Weights of a small transformer language model: RMSNorm before each block, tied embeddings.
Each number is 128 + 24 x the weight over its row's rms, rounded and kept within 0 to 255. Layers, rows and columns count from 0. Numbers have three digits each. The size before them is the row's rms in percent of the matrix's.

# down: layer 4 MLP down (transposed), 1344x256, rms 0.0662, rows 872-889, columns 0-255
# gate: layer 4 MLP gate, 1344x256, rms 0.0736, rows 873-890, columns 0-255
# up: layer 4 MLP up, 1344x256, rms 0.0762, rows 873-890, columns 0-255
down872 095:077131082116109166080097126122101143137135152082122087097177181109165099174118138162108131128097113104141125142124169113156131099141208156149133162112138109123091126133171103101119127139163121178131149148150134106144130117135153117138122125122142123157109130105099104124135149081146163139130156096138134117161116163145149152154137078148102150131196170125136178125150129079143139111131109134111149155111078109117109139136157123116135127116111114121096146104142129129105147110179159153148115117119162129076170120137106097150112123131113154139116106154116150113140125133137150112151090170128112155113139123161123119149100106132122105098142162115104101107128100091154125098144125140156152135135106109104110146140108139115154162135081168115069127117144120107124107133156101
gate873 096:140152126162123145155160123144130167161132083159141096131159111133127107131121139129106118180141106130158124094101157127115123195100102147087116100115111146156111136122133105101110141158114088114092140126185120090139143149106155089111179115100112172071127130115158118108143129156112135123112134142107124136156103121103112165163116178127146109116115094106104096105139118076129145147114115097104100164114152131129158128104119145155128113088159109102147102151160088074142118134134109109120102177107127113159140150069093179156126105114137152133138173159155080122143138119091107094140099126181167156147084120128125108150118112126148095145112110129136124122142106165130107120158119096144110129121111130093114151134158111119106086133116151159111109147125120102130095152122142
up873 088:123140093145122136179108147134137130121084123082157137139123112119123128143124100052096189131124081120121130117161108148099152107127124130153113146141121144103149134134150101145123133100109120113138123146153162118156139144162119123141118125163084107122105153111144086167096126128116130135168137137103095163148140108130158139123141127130142116178156146075118108115112130116123091160105140120127137116088110157083139102146096100176102124164135132099114150104084125144131119118144096155154152162134123069127091157138141089107140146171169148071079131119135119120154132081152080170145131142140150153174104145143114124160147130169117107082130148128133143116146164106107163123179111143127103157093150118122110130139112116132130147163141056137123120097131139139120123160118099
down873 092:158138176162118155117109129128175102126124111148134104111129158109146054122110152164130065102139172103087182184108129092125153099180158141131149103128148087144118134099074139158152134133138129113124106115126082152095125117079127161113102147088104145104167105110120127156134131139103150134138150142125137145138144119154123117165086117151135152107087083138142136139160109158138144086114113122099107132117130127175123137162125136134116095081111137108142096105122106136156084100101172133108111093124128131137162136124126155128147103115132103110123117155120102154123125131124140128146149115055095131129092136096141111113117139129152188168094137141171127130137137177139130160111123122113120091111109127140140100097121157134142117105119170112138117147117166112170128153148117
gate874 102:124147096126128155092091143100130129130160091096129141139087133150111130117103119147099138134143146118096148117150122107130113099120154106166113093140129136124153123116108115141156127094142098133129100139109141103109173148126110169117125142160123110109142124109171116092100074169132160089109100142112119131144147129168137133125132120112160137114132140183169170137138138168134163143110164127128144137099164126111124119128141143126177134159124134163156129138152145155137184116128116124149127130171134129115110122140095129113143121161161136100162111115087133122131120179123166135171100126081090093140143162148113136109132127100131132117164157115098118136127121133130106157153156106193101075173078090115096132146137131105144057167129096183114125128105165156111183109172132
up874 098:179157156107092128137107137102136154156164126116152092130160114122136118156192162106069160089156108118187146153140124142096100097137092153096124127128162146084132147129144116140152129090091158124134135110126157148158144139118107141107117159132156167113111117143155076134126129130094146140126125105138128103126126156135107111177134091194106122097129151110169174166153138091177130114130146108108152157159116142147142123115101094116132142121104166150137137151110107123140122188136128158096144152162104110150143131157160158115107113133145094131176138100083174139088152100112113154091098126121097144140133102151127133136100158161126097128154123125138113132123137126137083138141107126104154128074146133097124127112144104144141150127132109126129095089148145096097148145154105
down874 101:129108080117140116109118127101137125104131168113109094113134150149134151101104147118134081100120144127122136123107141158157177113122144103142131078149159138122136146093136130119117130137122070147143128081087124155119116115124139145117089136206123074112134127075130134102096144152155149133092090117124137127119111125150141151079133093106120116110126110147122119104089185153098159152147164097114107152138119114115130101113133119096122122183143125170129159152130112153109166103162147137111132066136181123113073161118140123104160128138108139131126095106129089125155133149180130136156116129117144133114116122100163120123099103087112116115134156121130131125132096125135079093127177121144109143143087130124114171117134111119157148116154078188129157121094135158150107116108173
gate875 101:097150130103145150134148144102103136123110094145152117158147135101172124091121133098121124103153150110156123117098122130130147165151122147130176143105141096156120161139153115128206076127112130126122135103115132133121110119128150146131088120122143117155139110112120120089068124121100110121148161124137133142142155191155093148172113131086171123165126076170098145157117097135126128158121122114141141090125136113123099129096129109095158123110085097105093092174149172109165153133119116132153110167113107151106093126128149109118119107130146174147116160115103155147111108134127159101150075123105124124119143108126092100120144159103097107138152070149143159121087169145166107119146154117120082092078152098133101145118148123074126136113143140144098135136147128140097133136125101
up875 092:138121092117149119141102121135148127118145115093127139125137120148125130156130136139151139125118117098113137144136097140162104145118157091084143122189129180197113126142134096135147132148149146112146169136100138145137147157131112127155179147145094125100113131115162129131087171110133156130157128182139153149122087107148102089115139124123099116171170077141165154100102157100117103150118142145141143130167117077119136128139113117128117130141094098121111137146122156157066113080131109112105109124152110126162110092115138123120104148115131185118059121145126117153115119153116108094099131140124120131144096101124183144146111075100116142127091186115154116118153141173110131134115137173152156110132087156108135156173161142129142100138127100119133116080172097161134131147121135
down875 096:140147171163147103122177129131126132130142125140117125135134102125137126137118117101108145131146135163160133135075122092131154103139154172152150105098154127139119137100133172140108142100130121127063114087155093121120114137103126164140143134128135138157099133110162089159107150094128125107176074142173168131118137104084134130124082137096165067086091126092131124164126147144118135087126115088115131129136170119156120161132118136116139110104154113109099115139145115147159176180109110143129137111120108131106119166124107116084117125170154140166146161134150133136121104151164153144143142107077135068164122166128077121152140165146149107162116120153150188178115123123109147105107111119131101127119172090114131152124133104107137154130081128110139138125088124144145112122135141
gate876 104:110106113134151107115114110137140139126102124183162163133130140083155184161151148130176133118133131140148107162110177113121150109124169097147099151114125152138101112118139130159137095112104113142119142103096144085141095138112107087131113153120074118113131153099122124118139086129107159133114087123143116130152140141124138089114132143143182139120118095157114118142137104165128124099134120151144134092149138109146125115082113109158123121127141152107163147163126149139112137130124189108142170125116190108128088111095095125102126170150149122142137119135125127104119160125177107083109131064100130147102144134192150149119126137122149071071170108064113138129132156139148135097140117172159134161147110122118151085109151099116135165109165144155146139149127128123138134121124087
up876 100:137101145145122162126151148100159152118112125116126110109149114122123118168145101143148141183135136125114104132180123154123092144154148137109151159097113117128143150108134135114137097092100131174101166106125063205130138127135115128151109139100161109160130128103112129141112142097104125147124111154073135103136106110105143144156163120098109152159117160116151117166086089097157153118143110119153127148174121127130168147110129107152129114126111155090108086101133143134174128080123152084122132155106170133118149144117155150105094138099162103140097100103127121150124161144111124100137086131117136163121153134157155155141133132092086153182139116178088111160111140134097136136148145139138120082155176145117087113105117175115133123105119120113110122125123123196137164106117111
down876 103:101100131100114082133117135134132127147142086102127123120100165158143127129148121136111076084127110125113125126120151116130197170109122112122109109132162151100126112110141132173093141163179148130151135123139170102136108085123175124101139123102125143122098182113084100155170171145108173092130182114139137171131082169129109123140126155137156159145102129175140102110107128149110121125135119110087129073118140148136101134158086124129122152112154116150128155130123151138103139153149141080107107127148114104108144103097177094129120119122121142142094124102098151094126123127099132142149206096131128086164105108114120100154096132132181122129122160095137141112114129162161122114139164160114097132151134123137140111116118120070113113129115104135151138106102159157140129162136121
gate877 099:175163126110115101121152155134094172112164147146109121140135151113119167115121152121163138125126168112165117120110118108107133066118113103106137084148163141118119078136112137103128114099107157135133145134119130082068140108153106089138104133117093081093110135143114134150106151135138120126130176118162136085157144112126203108127083127142144123149117145151112110124110132139107091135125130112107098133097110149159109124150119130129163137157136159110131102105129105094139093099130148079118085076110168097136122120103147141105142160109163131129074118174114143161081127163180133134123145067158133125135086137101122118108096145123152137133164102118138152137109125120118155135149119117170170120105112134100089103144118108119061122113151130132103119129123154149134112170133107
up877 102:110139098137106106133134115125090153111130130150131123117135080148107114119136128142080115124142175162125138118158115134145097152162117157125076127118117133118118131093092108118108147148138146142126141142140208145126143117152146131124127133076135178085118118117131108127108145149155164149159175128125135182117128147071123109123145144127157157134160190076083105116117111122137099142134168100146104100081151123118154137105160133148127092143170141095127127137129089148157147137106150119140127155117146147087152135146080150151135114133123159155126132141142127145120100123119155152138097134143124177143131122116106099076098130080125104108085117106149148109170139152103119156109133173135104155128142130149150145094113138158114152155100102105073078133089140120149157105079095
down877 105:097184115105083091133120139123143144090146108131125129149137147140151167144100096133133143148102118112090131152135110125140110149103105100084092134176119107135165125121142097154101160128140157119134140105121122084114134141147121172144155117143153164147094141152051121139108111147141120144149131143128134137111111178129122141119136095184146134147141095165132105103105176126151134104108159113118170120096095161154167157119131153118154101139111141173108133109129129090087141142112158114154100105111124151152150123129077124143101124095044144120169185118104163142125118148124134128135077131123149118131099125110123115115133149156125128126166127112136137131145148129153098083150095170156097138126143119119158107083096128094149142111118172093132105145109123162140172138105119
gate878 087:159149188114130128140100138145127120170103163125117166119112087108105153176131092176126157153116113141159124104130134108107147156126158088151101113136114101168141187098172138111142117175134134158140129149182123159149112172159097151146129117129121117139143153120119145089100129072104105134140122107150172166134128111095090106130134154127076132123155075137150120112126154126134118118125079131124128125158135129151124192102168186137135111160127138124119131108126104136151122124133117082104122127129161139175118113112147156147171141195111086154094124120133125139113102145085164134104129147084117109131141129168120119112115097128112131082109120103110125108128109139160151121118120105102135132144141172155117126130105131152121129140133085123158102117116155168132099098090140
up878 091:130176110146119114082122100163151118145137096127142162119128150129151094147109196075098125109132119088105158137111093149119100155153120153111118181133112160146123098103155143082118094131131107100104127132154126144143145108092155098114166125144138132137149146168150120188103140122172163142126127109086109113129132148140133151148123152134143100135074202083162129137162113109160137127093135104147129103110120144158138138130125171104123135141173121172126163131160155092113140128130166146136104140118144144119136157120132082135156121139160122122155147114133136089160162131099090097126152158130133095160109121132193133139098118104119147136130143111161171105124117151117085148153167139117132123156159150112103159122132137154126122126129138181088096109142134105088145143124112
down878 087:129078124141110126125096130112122134137125124127141154124147111157093087132149108175127110134147141154140114148139125125161135117099145096104153111103112103135104145164108097161173135125123141163168122135087127079127128170166144134151118130120138104105136126073108123072152104094108118084127123116142134144152109097171116162125152129134145121118186079127110118124091154136136112123139114130128126144116141108146113110134149126176136102129124136099132100111103109162143125132131121100080159129144147129114143119158087153129105085102096102130074074129139161122119121121122157168135104114118125150125075153159110128150095172170128109159133152117103114145108001113145151111142090124126149116111127162164152093137108142142112129119134120093135150158090086121121141128125115
gate879 100:135109151161135169109093136110130129137153105116073153116119159140129114105149111118108182150136155084124158160116128094111111120156103138119116120102131142149129135166161163133127105142130117159121169125133110113117139136121108169169119089113142126143107095128157139135125144140129121160124140140150072058120141108153061110142084130131117135060130122148134114103143149120095102127125123113130118124151132130140135137177114079119129155100085125113100156146145128110134096145127097133174119156069148102159118172092137146100115099127137111119151144147116072112102107162101105144098138122121153120135109126096126166127138157123091117135160107148089099112122134151131140194092157149110129121148145153117105111087164157095161137147075113142112121143171118147111120135100074
up879 098:108158128104145135119117092114121146184131133106134129125150166133148112139165116112124127142170168131144097131091037143152116139160106095147164157109116145091137143140159120146180118129087129154183119104147112111108138123124158127087143120150174134140091100161100175144137153145124100178113114110120101179117159109087133155145132120157139112088118132106132164138128123114114122114163130117151127132158133094104088114095163136127134129083114198158127127115153132183149153100124132124124104130131185144154112113124119166136175141119078119129100133105152155140122087132138124116162100153122117139122114119120088111116173118099132143145112174116129104091163154111126123085100114125165142100113150154134097115132104102133101136100162127149119131126107106090120129123146136
down879 096:161106075129085114146148088153144155070112119119128179154093084138096139119126162129140100139131098132110106141107169123099136131126136137117124131142137122160143129115119108078132175087121120126080138115100112148117130127144110140159086107106069104135163153115127102137130122122092116115145163108104124116162076170141126130098121122075135112158128115100106144133108121140169109138149091112171125136095123173157124178089143130107129116151094102141091138167125165138157142128135162064117148150096110105140106131134106129149106100139122084141124160119149147096144134144064155160089124143103145113113129146101155157139113131146113112139140140085133106120118082088117148121134102110137121114192129127149084112140144138138132135144128168133086131137138138121123169095106103
gate880 100:132144123115118144120134124131105138154089105158128126118118164159169147133157104138131139113126082152120110110120121142142148155125170130125138150103115130174162097078105073139150109132097184121146143130126175134133100136092143115126125108112069169163121112148107105126111153141119143136099138138078158101175173117100076127134124158132092134111158166186125115113126147147123114117155105152135153146157109129091137119149142138093131080116134099124115129135142097144163157147139109190124138119110116133137103176143149133127124172148110120133111112111104122090155134112073149085144134101108115134116108158176102112125069119125172146138113107126141170154134169128143096144133124110123082124108133108145134144150108156175144081133166107157094129177129098157139141149111127
up880 091:148114143126133115133135104149124117159128131157129117136149082191139119125142096117117138119099096150157093136124140109148141177143123157159109143128136109113138146148179120135141130139153161148165138095160161099104136115124146095140143161102140138104155141087106114127113159132132162167094118109151138106150107132150142178116143110108122109158126161136128123036140143161127135133169126136146126183109197118123104109140156118128155109105091140149107153110098131104122188113158129106169147119132117093114162157150158120163126175135112130155157090112143136106138102108130113136109158116105112172133137107161096128120148111149150123134072153103170148094140115141145138142106113114131135118144133141109169147133090153140135165091128106124076150133173086120136087142180149
down880 093:140109120116106128135120118102143133135135130147138106086082084123158179118092153121157134121124164141106159134151126118116119097148123114118159103126154129154134075097077109100145106093133101132095150167104111116112071144133147157085125099155083127150125111131135117123149120119122103118137132137086136132118120137098123116119113152145127124121125147108116151170127128124145083119133108103098159093123083129133146144132125114109127187157164110078142097140160137145116060115116144148104096161120128168165114134099102162150092064124115127129113112096115143152128156143098124081110121121149133060092088115090167146106118090116106137120143134121130086095133093139122103113131155155148102135143126131112126131113121086137159105180116108100184116168092128151109160141109094
gate881 097:146111113178124144142185083124109143087152142129116129136121165164111131086143130084182124119134155166081120121148115121108134147131123163134145120161108170064100152080139179072110105139160144141146081099118155139130147120133127153090131143137099113114111133105119137150157108145143100085105127084170134105135185113091126125118095109157171115126167130123127120119106132141122151179110157123111124110119145143170103137130151100190113116158090131100102117156107127128153122143144109123151139140114144159158101094079098153138148164121127133143101129129147150122122108147072122093134126142123132146162149167114119147159134140140092125146114171156117138134147154130110109162114123137117150145088144119149150153109152137139099128075159143132133095153125117139112161100093144
up881 091:147166096147140094149159148120090138114110094148116130134127108146114184097129121102144144182144146167141121123122069172101092154132103106099105151119127134139144144105142109156158128147146168138149153096134132125124114123146140140097148117152107092139107103118074121129070096147081089111117128109121148172123151098094149127139089166145159124113133147124143169136127101125084169119156144138117098163124129124155153111085122085124141127133117133137162139121160083152125113162123132095139088137099135132112129116131104122156124109156135141093165128145154080124090136105135165146138082096131086132094089146131156126147113146155151112151151133100093167127131094129144086102124131106083119082130132113119120099133199114105131132099194144122143153108135123119121126106127107
down881 089:073122114098117130161142108110133110094103102116147132115093091157099131121093150101148121127103116118165122141107158110185135107134173098068138110122149113119125125147137131183081143137148138104104160130176095144146165138167111106182136133149076124136165169176117116148137125114113135129106120132126126170099091172119146091136088149121103160128123117134108096159133135112132122122149126159136115111155142112128123172160119147110126115138100130148124174116091131088123163151086170164104150154110112143130098142160147133116124101130133131097122170120056155132131146088139138155153154159119174083155155116159151127104118093120109163130122100132172102119127152140144134123154115124110088155152123167122114137148112123117149124163087126117117083144130155109128160122132143
gate882 103:156163171133164106126122157118139114173153128141117138130137128137118160161138141168096120125105131122097168161097117128132091116132147110134136137120150128116126115120124109112107117113135153137136169134156132139063139105140128097082141146117111123160138106119120139132140109086124125102110090085146157089083125112154166128120120155149159178162145146113074133095136133128121150152105140110115137127127150153134153141137166101176142098126133125119137093145139123119139122108090134100162103135083096107121182135125081080154120144176133158084140086145085132127116100116160149154171182121144119174148110133131133125138128111164146137078128142111138160152135138076145068124092113085141146124112135116168171105110095097131119136139122122133079157142097151088147136085156118
up882 096:162129161131145103160102098121132130158151149150116112110156094134096138093154128136080136122123120135112090149123114135123130121160152164126149120112134079149162146116101092191121183149142095117106180098107157121100148159143131162108106109120126138166126104128126119141127059139112138092123130076141123155103110124114147116131158137116143125097105133117147133157117141187145152135125118157158145170130139122142185106148111115142106100083116140152149138121146080158170145134130082101163122117069091118134154117149121134154150133186101181123162114134110180140135142131123117153131110137159151099129129162154091146142086123150151108126148119103098128137079108148158123086164108108110127111146121095148130096135162103125136158125130175097123130142111144110147094144123119
down882 091:112136100135095152130136147136114155121101157145155153157092127135157113143089139126161118180151146163168153124111103144143159105162062125076141142119138131083108134159128126104128097107123126154111125141122103100184103160157120091149099148139122126117108104111117117123154147147111148123108178144113116121119134139176085134169109108141133139137155126138128138117166129110121098137146177115137143112119097121107087143121117136129134140185143130105130129117101129132129098104132160154101164109178139114133068128127160109135147142072158104141088100134147128127116124113097142121146122104134128117171166118143150124158130104093132121121131107172090115123139092124135144117136131117120171171111162154112110134184133162192097086147129109164180100133163103143092135133089172
gate883 103:170109157100149150180120127111172131108177165121111132107134080152106122107109141144095139124108128153118136154128139169119148138112124134138174100123135143143129105116137142141182140121192070095132093144104082103103139170135129134148122134125115164155118116113110086158095131107135142107077117167136141125121133114142101088160121152109185140143105119149155105109126092150120102138129095117116075067145130136127146151124095119121162121118146141157102170126136122157169119104097100173137123111128133104139123122118099121170157116153116115132112124121179076162147132146117125090133153137116163116071120093157097150104110152114103149116165135129140115140139117099109172137137106144113110119094132113185139135157168093125128141136087097147111114151144108163103120129112111
up883 103:146131129090086103108123148109146148134113128101167118125080147093136079125121084128081087119118143136123147093149107089109099161111137126175127186145174125135065125146153171095102145117136097149096127118140127122104138131147130100123157086120109106120136114095157073095082150122127122154112082163138143105110115128114123128150128141096184134105150121117121092137159094135094161139137083091122166120130124132159103186135110094117136097173106148189107098132148107135119096150121113110161150141091125125112128113127112133112099126152130119102152131123115164162109117142118083109116138128141103098146114140118150157099072090130101122139122148094115103111099159124108121102103134152113162134130117162143145139105146154143136132111145181123134099117116103126162120089115153
down883 110:100128130146150141113118140085106152129093098098122124172118153111143138139157159140119171113090112114146104148157106098116105162101100119100127115143094143165121120171092128145113127128146140064146111099119119113128131171100119154107146087133139119124125148120182121092136172089140133122107141128115110151149095122131103126156071102139089102135119146157113132159181138159097111172115110167150115144144121159128147088165120136121140162088111082211125126127131142120108146174103124133118124123078099100119148139116164137143155150085109130151131166119122083106085140157142131116143125070116143120123165155106097132129152157131135136148089108164088076132125127113179130172145128121099100137101135112122122098110135145123104127130109135095152084100140127127141131122144140
gate884 105:131112165111119129117094129067083148127104129156141115104114135140146106131110158122112096121164121123116100155151136136131131087107112131084150131132108114088101106133120156161153075143130146102144124093128107106090126101120146142144127098124112120124143164118139136139096118138166118130093119098105142128127134154105111090107126121163111135124147082097115179123101110104131138160096103139080149136100150084144140136096130180141156144087160169102110133123083072135124099176104178090129150105110132130129185147121126139107159171127111129159148122086084132170131121178137164139169084193162154111146110112093124138122111086108143106134109124126131124133101176143124119170123119124130108102122145118103161104163164146095140136098140093141118127122142160126131133109127105
up884 104:134120137101115132110151095129140158164142075099125097150105120086129137133124153143104139090092092081097113146140177108115174164135088117117123149126133132089121146129140133097126129189121086125123126155109192170122118126131144131081133129114198124094140113161081141146182163169097130153140085126110148161113130093105159118126132129138148176149099161143156120122090155106126094118106109142137124115114114138127175159123115120110115159119094145153100130111130147130136129108124096143122096186083113149149132150151124098097119116129135134138132119079187147137163154154153145108144115159097131097131149138108169130136149104149155164126147167160120143119107107111149141131134133144097152145122142110179121137169118168137104126122114131145155125099102099117118118168121139
down884 108:117098112116114169123064141152143124117132107141136090094096108091125136145151162157105141124119115083104133142165185170134140113144130125123151156101129110129127137176141136141162125144120124064118126142088106130122159148144099130115150105119133109106106167121139125157105136107143138139157096149131102126111145152111119109100147135114162192141139173128096133126139152119133152109144140089138134147095104124118154162111130094141134101115097129103151118104117149113062119213143136162144112121132107067146141136127132139113154158111101148120124087112133142102120135121132139141086115179121117119101142128074123143148107109109148122122090131124120149080147034101142106124133141137145075117135169156106166112169162156107163129134136107128141102135125141143112092135110134
gate885 099:157111095135169127112079102139135104112120097082104109101061100135141113143170121107137114107128115137136099131119075099164105107147124124143141149156138169107126154122147163104097142166105149111128118145129135152134159147175157175121127123097119136123143123130143146114148094174137107133099124106188087172141140113143145099083119121130114114169151130102131106155147113134148125124123126151167134146122140173151151119136114112130148106138146152111145082106142078091174105153103095173114163107141160117152134151122176153141161111097135122133130126133118105109115135094117110163102109154099118181132132119161147127152159141099133113158116147120129125109162139154180116111148096099114144176149103140101107097150074131138099129138152169139172086152154109119138131097144114
up885 094:093140131109156092142116107132152083125156156169136097096104142123143149171111126135131113147152098088128121163164134123156152131139118153158133115164141090111095134114149135143124138142140089132149112111121134099183113146143146127092118155101056118130088134146113117145153153100149179147106130113080143142118075108161076125155155120163135133124164123110121104174088146116085125144095103120063138129135145165137132088114136117100153144097120123086115159154147175139139155141107103126121154152091093143128156128104166119147119152160131116102179102144127109136153117113136124104128121117126128181166113143112110135141139138137118155140161151120135133069129135154145166155140148114142111119139110139138106074106118150170097129127111154123138138096156132169101162153088108
down885 096:144143107136165129103139115150111148131162086104127135132151127121120131104140105121104115105132149158135122067085092126105115123144133142133132151121116161103091141137149140123140104154131172129119124137120134184074137111102123132149118121103166140119133119121133150089142095123120089121117118135170098110128209136069146147064138102126143142125174108179147156065155126144122124138141163161205135133122113144159141124136145136113129114160150144170119098112127101093080119128120125126125123147168171145165094154123145206130139117133084147136118140101128131121102127197125115129117160148128142127127149124182140147098120114106143128125143113112146149138138152130125104122126103149104154110154145136106162169148128093113148129084134124128134136140092136078139169095123156
gate886 097:141160149091136155120130163133129107149113111108139120125113134105162166127118160110122090150105100127134120119088121168098105118108128133114108156110105105149127105145107143101093134155129118147134097150142144128122112134137174147122117109123135121185093137148133091131113106157102124155164153121118118135099139141082122109095146171158134144160131128119136127109122154133178094085121117133109105151117140122137128166138149144109176096114165157127126099161118141142162092096120151141117175105122109118160187104119103113127155095120134106149146112111146128131128109102122156152149119143110101077111091161138135139087130170154085138126147096147122122142096147114125151146113202113105099136161098149155184129133070152115125148116162100188164136107146087155075183112150147
up886 099:100104134122082137136134130145120100155168112110107116095116134133134132104121105163102125147182109134093129118136069109110118103141119131109100151157123107117130105099132129153131144101157162127166193130169130149104124143131153145141155134167124048148148091107144145142138123087135109135133145083166124160152157095113103114148133129117121134126138110104126129131154147120074120126158120107117122148144083167130129076137158148112127165136136116127121094111107121174125107156133082133152100140070142137103118106143104139148099105117130108126177144178157143140078143139104111116133083082174111099119133107150160135128109090124170109140130129115139113070097093125123142127152122115123103121094107132108155142141060095142137138123139100122134160117119153099159148080098108
down886 102:073108120137165110128110094133168161146134138159140131144120140102133132147127179124140112088104143101173128146124169090095170138139141104113136085088133118117118149152116139129139105112141162132116125145074122109132114126130145126171161160150125148109154133103124068107117170144134174111078116152090110153120151112090125153067129111100137121111133138136117142144165153110166176109151099152116153124118133132101111171121143084166117142125110151180130160148153165121148139111130155131087097139130121128168118146091103142172190130125128113155121066104112154135122095165103141109150147098107137158141108145154124097159127138131132089154134162133111133122172139120132123154125113142109149140139179153137078103157134161142139158145098145146102120122129128163096134134147139
gate887 103:093152147164126136123135106142095132077103151119152144138113136137137100110082152102119143080135157113165141135116091144135139114105146094127118105141122115152120082124144122112142113139138155153125117117128159129100128160133146101139160101126166115112122139109207160143153097091140156135109093142115155144124082136118123123127150141101111140119086129152112161115122169145122093126132133159189143153100126090093082109108152101166124143100128100157148139083143126133132110116137108113120181138102102169123144144064145113118087115112095176106125092180101114121118123168124131130164153125137139146121105162123088127153108118141144132203111130173144137153117167124109131157079105138120125115105112154133149101119100126149179135111134126115094136120104133088078151141134164
up887 100:135156150149140118121102139119117120175134101090163132138182141179137104104116103146150135139161124170109132142121111145139152121130145149146119128168126141116086121129147132126168061111115162185153130174125076133123155141094087133155125133120163104127134123104106189142142134129147161094117124151136150130110082139147111102137157086128116129110128099146138118117110114131128157085116110137125092158129129135154115144134184116173092144122148103120135134137155134112092147127118121110144166167105167139122103102118158176117156087180141125084100156159128155167128109129139120123163180127109121150099147125121111140158131113125135132128095102130153106166096103095131099093079081113116112133110097131114136138089112165173162118108142127112133105074146170159106128129135142
down887 097:170150163087156159155122107130094103140150162128082103191124138105139105129125148174136158149134135122139120153155124097112145109128108107126135143104138183133142143142089156112107148096102147100110124122129165130142151110107150127117123147173119111170141114148131094133073125129139176154159127076127074121167136111124146176132124106094112131101146125104119144163147126127122131121135127127142124137148148119120128139187094125100122146126094128110121125123111088099118142121164170138175135104127123146104151127156178089132117153156149093171146149106163111108151098093115133133131135130128161122123124108131104135149138098118162115124097117080115135123162181118120149109150188162095135111093158077148099123174124098142126124178140144112155159139133136105099089135147177
gate888 094:095127169137118149105145112141102109131110096197151166107162110100122155115097144132132112126137150129155129124129159119117131156144140108141127122129100111126140130091116096126195133184129104150089153108123136117123101092162126120126164121176117108153166184163126126126113098107149116140115126160128154141153160146127106093101119118112111091105121098096123150136155099108144138116136104160160136162133106133124138139096148143148161136092136132119101121138092164150129176128064162096127137132140161129099138127111105158134163121161101133170143132130112132162135127120105117126154120076097157128108129173145139089119167150148098169119166146140091112107099121116138099125123174145065139151095139186102128082153130087152120166170146161120128121112147151105130113120150136
up888 098:072147100153123078090134087091124134131092086121150123135138122137135134164117146150139139112136124110115176136085132139134160108142128106099129141146114154117145099119159075167137172114091122131107098112110119137102144125116096127136153098127129129149113112145099193145163167150174125080117129141154122132141127156140121119124148149113137137124101127155081112097083081142140174109141112137108106093126117106102119145117116171155132109105130116127126091071118125145131107098164104100128147155124135153104122123104162146115163162176124127139165096113101118093166145085150140124112083129147149152094152134136101134106101122136092129151115137143136151152129157120128155113143170147099139143148106098198155164123112108161089111162132120124090092122107109107122078159130152
down888 104:136089126129121137137119146134137080103182130153095145120149127140149109088131088112151120086118106112115073085136114130116123116094149111156110105144154132133087111119101121098152081172150128112165142111172140114118084148113153121157188135158128135139158165121126112126125089145132113151132123085081099121100133117123129139121103117138104117122113106114128127148130186103071128117097159151137143150102127128132164086120139158093136161112104106114140163159138126087164138140116110149107088089106129127175129116123138138124120166105113117162158105119161129144055125148107078143128110105102131101158167128117145104149145096149148110159180143129096101142104138097157100161105092093121104135102152121109088081149173122119149166115116109134141144109137138137113118117135132
gate889 098:147127095139100095089100170128095119127152144126155113064125115141144095145119134159142131110115077132159131077113137114142116167137127124113116120165085179139100109115138110148098174142100160146166128159137144134132134122156091134111166184159138157163145107102134096108141093123114132139136145121141109145107149136126166145098151122130142128169145095129100138091129113109121125112131101111139170138147129138153123139155095134155108158137113148085081158121170115137150148118112093102095147072150108137135078145132096118154159124088172124133147128071144107127114105135100105152165088108158124087141140158146125124102112111127126145087124133121074127095115157138127142106149116141099103147169158123127130122147092111111096120166135175128113106086107149149094132178134139
up889 094:092096143145125091148111155126171110151120154100109122136090179099138138122152111126096091109136125140182139127153125152128104151131120124169149088162100096125126169182064131118096129132131104170140114136119105114134111109115149155119116127138069129118111103101103135098102112147134130118164168134138158123140145085124126150119129179119097117151186136101105113086100060119077120137180123110148143099116149151149109140114136186178124126153119134147135114129101066133127125120113107123114114154119102127099155093149139132112130157125126158121129128106150123131102142127112082135147129143147157077051116148136108117148112119105159110147108139146143113096132118159116091115119091133173116167126147162119122100149125151096148149131135096160135133101136126159129116135160141
down889 108:177152123156126123085138107112136152176118160171105082108182134098157122107098071142171113153122154120126111160179146079154140117109158136104094116132126143104127135116156174125095123111136209158127147138123161139139089136126102112141109124112172133149090116135167144107132145088141149110102148122144106132078120145161141088144104115166149131151110152138120140150122125135159129142113141121107108143158152092131136104102097107122101165145170099071102098128150134124116180143117114163139159131142113112109070155169085144146148116117117135096133115170129119145103111134125127111094169127165120154130097147141147129095125089113095120127160125123126154140109134135127102152109139124134166113150102169125127099157172145133127137134126123100121149123116166102126134089152127
gate890 102:121109146155131115094142149121124127172104126114137143144140095154136137140134126109130124145121110127120158174152128109134145128144121179162135126114110147152112108103121106136123134160145091132130146116152117091093109131155104113129166133135091155176115072164088137121051112115146151118162128117138141123123147105140134157121102125130130110126085114168156129094164143085129143172141165082135150108126153099157110151158161119145125119134081149093142096102065084128111110157157106140148136143123090166148144146118152118117147132138112152111154123131133106108134183112095169108112157111107163102135085103107126077152088097184120128121110111160105110141159104099154109164139168091119139118178152115107128148106116117155110102138140132188133121163100089097148123124143130
up890 113:164122119164098125150096142117080107138163133125120118161145150130146127139088122145127159142122103136167117161127096112160123135089126162164145155149137105103152152147168126123117129120165157155130130153129099109160097123134141146132149114120177109125120148148148122113100142095112104161127118148158124163139147143166146067109138103104089161142139166114131168150124101117147119079110114127123092128137106154120150170106109149127127156129149092128108154171126188139101124126126090132113151149150198154143124129147123156106149115133112142148101151106106139140093123075118081178101120129135106074142108179141126125091170161122170154125111168126143110150106086113149093138135135085103106163141137166144133079151150136120144157162119136135120159109144148174145156136126110